Weights of a small GPT-style language model, trained from scratch on English Wikipedia.
Size: 8 layers, width 512, 4 heads of 128, MLP 2048 squared ReLU, vocabulary 8192, 50.3M parameters.
Architecture: RMSNorm before each block, rotary positions, no biases in attention or MLP, untied embeddings, normalized queries and keys, local attention windows, gated attention, normalized values, value embeddings, LayerScale, capped logits.
Each number is 128 + 32 x the weight over its row's rms, rounded and kept within 0 to 255. Layers, rows and columns count from 0. Numbers have three digits each. The size before them is the row's rms in percent of the matrix's.

# down: layer 3 MLP down (transposed), 2048x512, rms 0.0795, rows 1440-1464, columns 256-383
# up: layer 3 MLP up, 2048x512, rms 0.0797, rows 1441-1464, columns 256-383
down1440 102:120110202102130139144194153158171102091082096091122123148178103169143139162148138101120069158177109102143153118132116140123168131093140180129112143135140105147117158161092148061118126132180158077135209134117161120176120146124148186034148147156138095142108134087068111201149120128139112100206130165146119154132153174058135109100105145172126077126148104131080143133183071125181087185135
up1441 103:156078139163170099130115182089138140128127128101124124139147100110123105139076080148171063127139088132086093151142094108126134130172152153166144136122099127150159157136152139097167113100099148073091212132147089101090126121130117173177154186099133131146172115152131137055101161126156117112135080143095128147131049159097120150095171123094140139076152145117116130128110151164079097164166
down1441 096:073169142145136140096141160132103109148125149134145083120179086096123107090046135150181114137135083054064155140120098123098090160161128143124079120106095125079080132123154126109076144134131119179100163128157158074160143123135130105142125108094116228136171133167180106151152105143126130117123128148081065133154109091112151113152142158143129127123077121154098093124121101159089144152112
up1442 099:118149103124101065223100057102125134110153080099186141102135127143107134125125149156204211102141119142107082145153111148163110077093128156128164137102085168145150169176151211160059146140115117150117088106126099080135091116157175189150171058093139109149117146109142155138118140091111157103135126106123155112131119191169111175131169087099117126132164202144155147126076200127151126153134
down1442 091:142122119150160193165183099153146160112137113142087142118055112101099170148092123207148207165132144176128098116157144112116110167156161137129142140098127138118089134090152067130132147093141122149073094118122151074167123121097191161145129117120136139140122124112096187124128142151092173153146098142158143141086128134168128173121114105103142162094136125142160154146117075096140100080117
up1443 101:125096064117136126104155117103163131125105150151129109110058175095140144176130176106120096155105165154167128140130156091069147059093118128160147095114084124169116048177088138097154132157146115144177123111113134117174108092111141095132121179178151143162119117046112185071048113089148159124156072155118056096116114157072125077113108120143110191108164158103129132183155135126109057120145
down1443 105:106141120191129062121095109175172159149155137133130153061192163131091170042155047103113138167102091134100057139134137151110119144139143159091148090148069087149143186070128124128160132136119132153110184145114137135088154107190055138178081093179159175119162160125121129152148143106114140107152106085176075109232174084140106149146134167178144105133138134077098146155101090130181125158140
up1444 110:196073162122136216070103160136064172146104084108123083146153125175130117086077159128114126142107059149087128193177090098056115160159114126164078159143171092128145113128190096146146142062152086150129112155122148106124088144118145131233178160098139102147143103104108052132151067135177067078167167128158132126130128167115154154141103104096147155118140155161099121156139084131106147154179
down1444 110:144060129161113129112206116121149143133146186168108158109066088141083139155127134157135171167164128089082096126089124175109120113135109116146139165086170130157133084170060097119159152167190112103111153116144102186120142110172137136157154134121162111131157186144140111128113134121116117102142115098135098103124121158145104126198086157138129094138159121143119116117160088116132111102181
up1445 098:133152148147092155146107143139047138135147126115167154109125100175146127081106137059101107183132122164125150104133119143106193127123182089099045153108141160083135162173119157137151171143070144154149166195143145092208137128135149098132161109133154146120153066106114176114117130123178102164131111164137164080160119046134049103182153187068057136136138046148111159148149151093144119090115
down1445 099:101082142074127163150136114165115099168109124082141134114152144156123119138131171178116143105137148115108171105147160144121219134165148087117135093125104036127172126172178120090132079106171139105126132103119107172073122165149110167080139079116100140071170161120133161123121139117133116115112108108098148148142158161095132128149019129127160170111115124101088065153164190102145075124151
up1446 099:190067133103139167157091137150061119095141162168143144135180101108126083125126104167136175128083143098107145124104140111106144142148099129159181099140074124126111116124128112104059159156104114151110153165134087197159149090138119143170091134179057128098116147087103117092165106143102083136145161139154121132173127153118141101169192130137117121076142185109153124130071067107102123163164
down1446 092:160162129136052078097128112108140124125110095099086169116099147099102029085168118121103120075126142158134139143123149182151065112157119142098095149091119083133097177119158130107156110087168094130062044158112128072137149142145125098136107157086170074142148060130097116160114120157128141182073123108110163140112082095094068124067186195152129173154182142149087116147120160098163165109121
up1447 103:140134142104119148127167123155196117142180122136083149121108218127146170122146127085129106093028091130121157164141130127129129144186166162131185187109195106137138138144125097113147168065092117099158089150200122077139147135147097153078123086107067106129099115119098102124166136137158108138093187110084118087075119135124074129159155112128145137153077146156157131108139151052102120152127
down1447 105:097118097143120090116194072118167168108159123174134126140080127114082100108121111103151174135119112151152172081105208119130065104151155155118146186116124101115155117092148114124146123136166172100127134118142116159162164181092128076113112142094096129134065099085106188160177122053076181118046113164107142150102089139154168111125136155154134097124143113160097088152120107112089136155095
up1448 117:113127182160152135108145163103137096114082117146136124138118174157105110123118172141146150130098066099101103119134152156151148102149118125126074085103087150105106082094162135105098136152140143124149109177153103104129119131103137138165082130132097120179182144125103097123119164131142117122113075101097128172137099091136150132139107139119102059115123093137118141144117118128167139105125
down1448 104:120096133176098139121134126105157139118078121168099123084090111134159142091062125115113147146106119082078136176118139196156100150101111083126094114138099088146100155140136130109154128143123120112125153178106087122144156114169101169143094198097079172075116080135136109131092136112153120175109163182117163143138144132111109147133198173125117102155109116142126077119156172105137137100145
up1449 100:053146132165148115110105095093109116125154144173127124137114134185109152142149099097168197144153148051155130183140086145126145184105111107169150109165098114088109165127157127149106148170127133128133111117133209180110108129119119087135139119135106076096098155194127150040179121140096136106145082098105120138077142151136144140143147090183124122146149160112150136103091129069082120118154
down1449 100:138146125124083096163174073133084148165130159095164159134110122115131106071151081121128132130160146066130182134151145162090156102114132080083132116099124133106090144119062111144123124167167139133118150165136149130136205100082137143077116174106161121100124155167087102079090115096141113063149087111170113065125111085119114159101106087080100115130127141162081096179155128137150162129162
up1450 090:133104188111129061146092121088060133119111151075135119155058156084147069140133158119191086093097181124074155080206103108161115141112158108071174137153122121149132128126186071185077085180165142096151137132177135113166094170140166126133128089155153121151112084126182110115180100077110103138140095129136128129100100131198114148166113104123062156114141101141134167136098051079140128157088
down1450 093:125093117131135129128131152094125144144107192148181107084155110123125144167149131126056115147090141091101092098138068099113142195150130148123111059119129173158137181150131126151134122143123069138159138123163144106152106116142155093130112119130085148119135141109116070109097073154083149150102121115114117141128102100140064116145082151178118208159071118141193100112147158159129101148169
up1451 093:156126167152192151125106135128151117143136132102128148150127163125108136121134096182077161102091166129145154176095059125160087107148139101095142093123127124111114109112081220156136161144155102145133154102150108079196151141184165129130127145152109141136103141037148157144108080095142045072080142088065129154125158117122117190128070133095123137104109137083153166106092141138076117146096
down1451 093:098114107106062130119174164153140111176097141160088091101089085148137114137077069114105157144111144144133151115159131167166101120102111143177126156046101045191102097133153128062099128134127175148148128197174126113140104097140153153121131134144150086134159115116123075118092095143116145113146096080142184159158171123110145112114188129102140187060165075082112114149138125174114108102139
up1452 109:078139114112083109109106152129125170101061128146104080151094172084113126128163141119155169167165116157142102122159139090160080153122148114159124153144092100141091165161147147068147127096121146127154124152114088156148098137145156131110123118126157084100113123140115132103092110112195147153123052125143108082131100147111139093127146126069122145091152138116090156101128083139065129108089
down1452 109:158130063010135171114136080131143110140101116091134148134132121094131102084109086133098212095162077111122186056078129130096129120089118143097104113122121158172159166130101092121118122079108128131109122108145115131153140063123130146099095153123135179133120097100174108106118131130111138138146104150152145104134145149109133093202190142134134137134179141108147139097083134103096066160203
up1453 108:170118133072124149108142173149127098176129109121078084121129147157130174182097181160151127134141131151088144145154182126121148110151123102141104141152097166200138093141065171080129103050166129101125171136143183106065111121154096136137126118077153119149161139162094147117176190209117158115150094141139117138135141125110131122227137100052134134094058154168120135144124071109123084020111
down1453 107:093121141107097156188086122160179141096150146161139134183155159140151089117163120157149122145138132105043134090115219182152099126164147135078097178134121079188149133105113115141116129118167126082097107105128136138115202112128167147192088098103154106107077113161159148112167114068159131139085118148115098125103172108099220129076120161121156185119152165161163166137049108155175127141163
up1454 109:154076146097124118070098087113120170092095110157101158116137104149159131073134155065173125118106123136121146131083097151141121122156141158174121173137113081128106093233168205027151148191168103186145130132094087130109122074159144168108145180126121106200116091116116128071115208137106125123118130171127149164103151136139131149068054112090092150136139155197129117154092132153097101137092
down1454 110:158117139113108087140122092059074200066156106129139125157113109136152085214074123188129079050107095141126095193149093144165171154159157139147111181170152119088049184151149118144125113252090107077103178116170089137151091147147161111099095134148085101115173080146098144095163151140068181064148095136110087086120138148109087065114107156127135121146123128162166196077130123078127102135090
up1455 097:079099178170109157132149150167106136128099169122117141154092082108116136111087047186143083121151086110150120131185155157106112088143123127167142138084129109065102095200130152145144142188114095086116166162128065114100133142207153079094152124102122117137121078086132108111199110093132094044185144074116103163070106131154135133091117177163142151209164097120093116179089100119124110158144
down1455 099:120165179060156080144156146153142082137146150171209098203103085132149129168110098141132089145154122136217128145147101137152173112102125134082112098127146093115184104107133096188150122145133147156133150114145129139115079137116081080095115150077083127111123094162111140089097140089131062150117112185132133136139150082174121172143190081109096143132161127149135115204124131085113132122130
up1456 111:151136155133117122195132134100145134112104079121084119125149109131135175164127196121102108112119148170173137072113130128172158130063129133129093074096116093145103098251170158126150146160108157094159164127178103134127129113193150145157087123121093113161135108117142141087160183150174106093104152132122213200128112084150099148105135129085146096130115080104079083105117103113156099068117
down1456 111:217119122138093106176062119074107148148170133160113067134156127121090124103153150147126147129153132133082152123135098115131117121065126144132132138122113135152161186181124101165143132157068125082172137101113130116120150138153169119145118134121117140157080117176192114194175086124106141140086095135159133126058144077084125104082075175142125153129131164110115160131148134178120138098111
up1457 102:130107149076112159157161195128137099120118132188156127132135159105141144157144122068122122057134107131102121050077193123187118132100126114136131094041165143150152114091142144116099100068185076187139132112135148125137191092123117146112169155154125100154081084169101141102190126168127070150173132133130084122150117117098067140148070094069149169121082170097112089146098129084089096155145
down1457 101:152084142143123096132145180123113129161158141124087169158131140143186088084185136137156156123089134140100112046120156100147113066104162159176173087150112086171075073143106145115169148096142115130156133226135115125154171160101175127088129122111149125160113128111080115137161136118092158113113184131132158101120100095120198118224127129132144138135137142095062146133156198104177137137114
up1458 104:140139191110138108166126167128117173146121126137144107100094118146108116112171081102092110116108127130123096112205110109080161117105191102125138114154130110085102108148129143177111150158170095095208143098098153133147111197149121092166108189118120115132133131113131112125118139156153162128132127183112167143148128107113049103094073131205079142128114150111132076155141138060086114127150
down1458 109:153137104083165153122123136124106133149094101162157077127165155163140172107150135146117134136151111140160115150064143120091115135105133166165178111115155126127066104160126164189080085104093144122139141120115126186130129150174113106188131113093141167109145113141137183067078136113167134107198116148084108121131157079133066120101102152203141071119109130079093126157170172127127067135118
up1459 109:102143130160215096117144191106159127157172163118153144195137218104125169136122158111081096171067060042119110110144190116114136090139121099092064145162173146152135110099169097184062166152107123107153138200132078176169109136163171116171096159079094087150121155157078102149129101144155100195156135145123144108084120144118100117120049068157154039131153153109130135128153163114099150131119
down1459 102:131125130154143120172099164076147108127110155153101119174151175115154124188163169194137210157182106131135093159155150141100112169131173197165090123160132159132125164040167116143108136141183113111110155194164076115143182149118131102127114152119097179158144077103136124171115181104130132140053103144161081143098129184137095148123128148101165133126120106169083122139178147129141108134076
up1460 102:137090104065094148161157133158123112175067117120086125148179095135072145135137162190119123142136151085204157112125172152124124103127111112154143134124144091143153109205135125153080112157103097137199159103130121081183079124104124138115168100169117172132172166154130135158120135140092064115174131069157113090137045132116165038078139083041088115115068121119166158123082102112162145149148
down1460 103:088121053086139164204170159091139098196136080139170140137130124110148098141137225153093102100098154111150090130175156077141049130151114181119115155145117112147096126108184108116067153099093149085082085174102145163078125061095200088105116094150161137117140107142112142117069152184079076157101066099177151152189148139171105162160111149087096159113116135155114135118117152148164198078186
up1461 102:147115083169152154128117090133112148119103178157136179114108108118139148095114117096122190188159160124132178156107159114154151217127135115150144166107145123166146108098142112143106136132106152100128089253052117076121104144116094137198121151087123123153102098122095092171124127087108116181157171139082210071136118094063165100154138094150155146122117190148075208133105090135143187124118
down1461 099:106171119176166113151120093154096131094124137093169100118117166144103098170143166141111136133073140125123121123178097075144151169157092110107145114069108135105112142176133122113167186144160092107120164142104110154123108161090170140170139150109110188202139104094123103112143125143093087155144144157138166093165122165161056137147213200068127064142161105094093086163079128141134131154141
up1462 104:119098129163098142130125084153141146171147126166093098023156093103087179142104164151183124155179065104120126128136137097131076123116118201096137165112130086160127124108131125099116137140190142098145067174076101104150124147129106109101095152115111149177134139030114136136126163114155113146134142127012065243102104187139135185147158101064166162145116147134133109132138140138120159118148
down1462 102:144140151120092109142077160122106101102185098130102124118148088133120167108101158133095089126190115193098155155131066063101118123131107096128170104090107143134158134179184105148168162152139165142095150079114159149101136085114126121115158124099107082105147189129098105128113130073112107102090123131173142164135170137106192087115117157147147183086159137162155123181116178176138140140146
up1463 101:140131115176146081178193066157132156115063110159104093109076116113066071096180094130159177194183119135140120117168117103135032138128136165115152132121068154070148152090107152110075093127178119172117152139072104099144165187124154147088145143132084125125073124127125118129131082102160118094114100094098158162141140165123159129133089113085037106068134171143183140136128128106146138177070
down1463 106:105100147110094152151141080146113078170130129075108147162119159153136073045125093120139071149138152097101105139136138150125111086146125126119150108115161106164133112106143131151088106172144176111124117190114136095094140087137074093118197124137151132108160070082125113202209163075144053104125155150134125106102161161146112127156117099130121108166158135158132148185178127144156166142128
up1464 108:129140171140154111084150208156169155089142117191103157166138116118154144123137160089100156093154162172170105170179146118153152155078123133095150099112085094136131085149158093116117101074119152116207109120061113061130167061150112137146150158061138172128123117098172134186094173101128172166155163156141182112172090149132112110118108118121154106056111130161136125143059146110144116141186
down1464 113:085132086092189131114162118110155117160145109137175137162066192126123149134126135139139103110098100118120120129177152129055126106161121094090102089188140099080086142127129105205102130054161187138121152112150194164122063197115153115158104142136122142145166063109119181162112110132131151160097098054115161056111119157091079115119188180136138150068121126156156079138140118081074164097092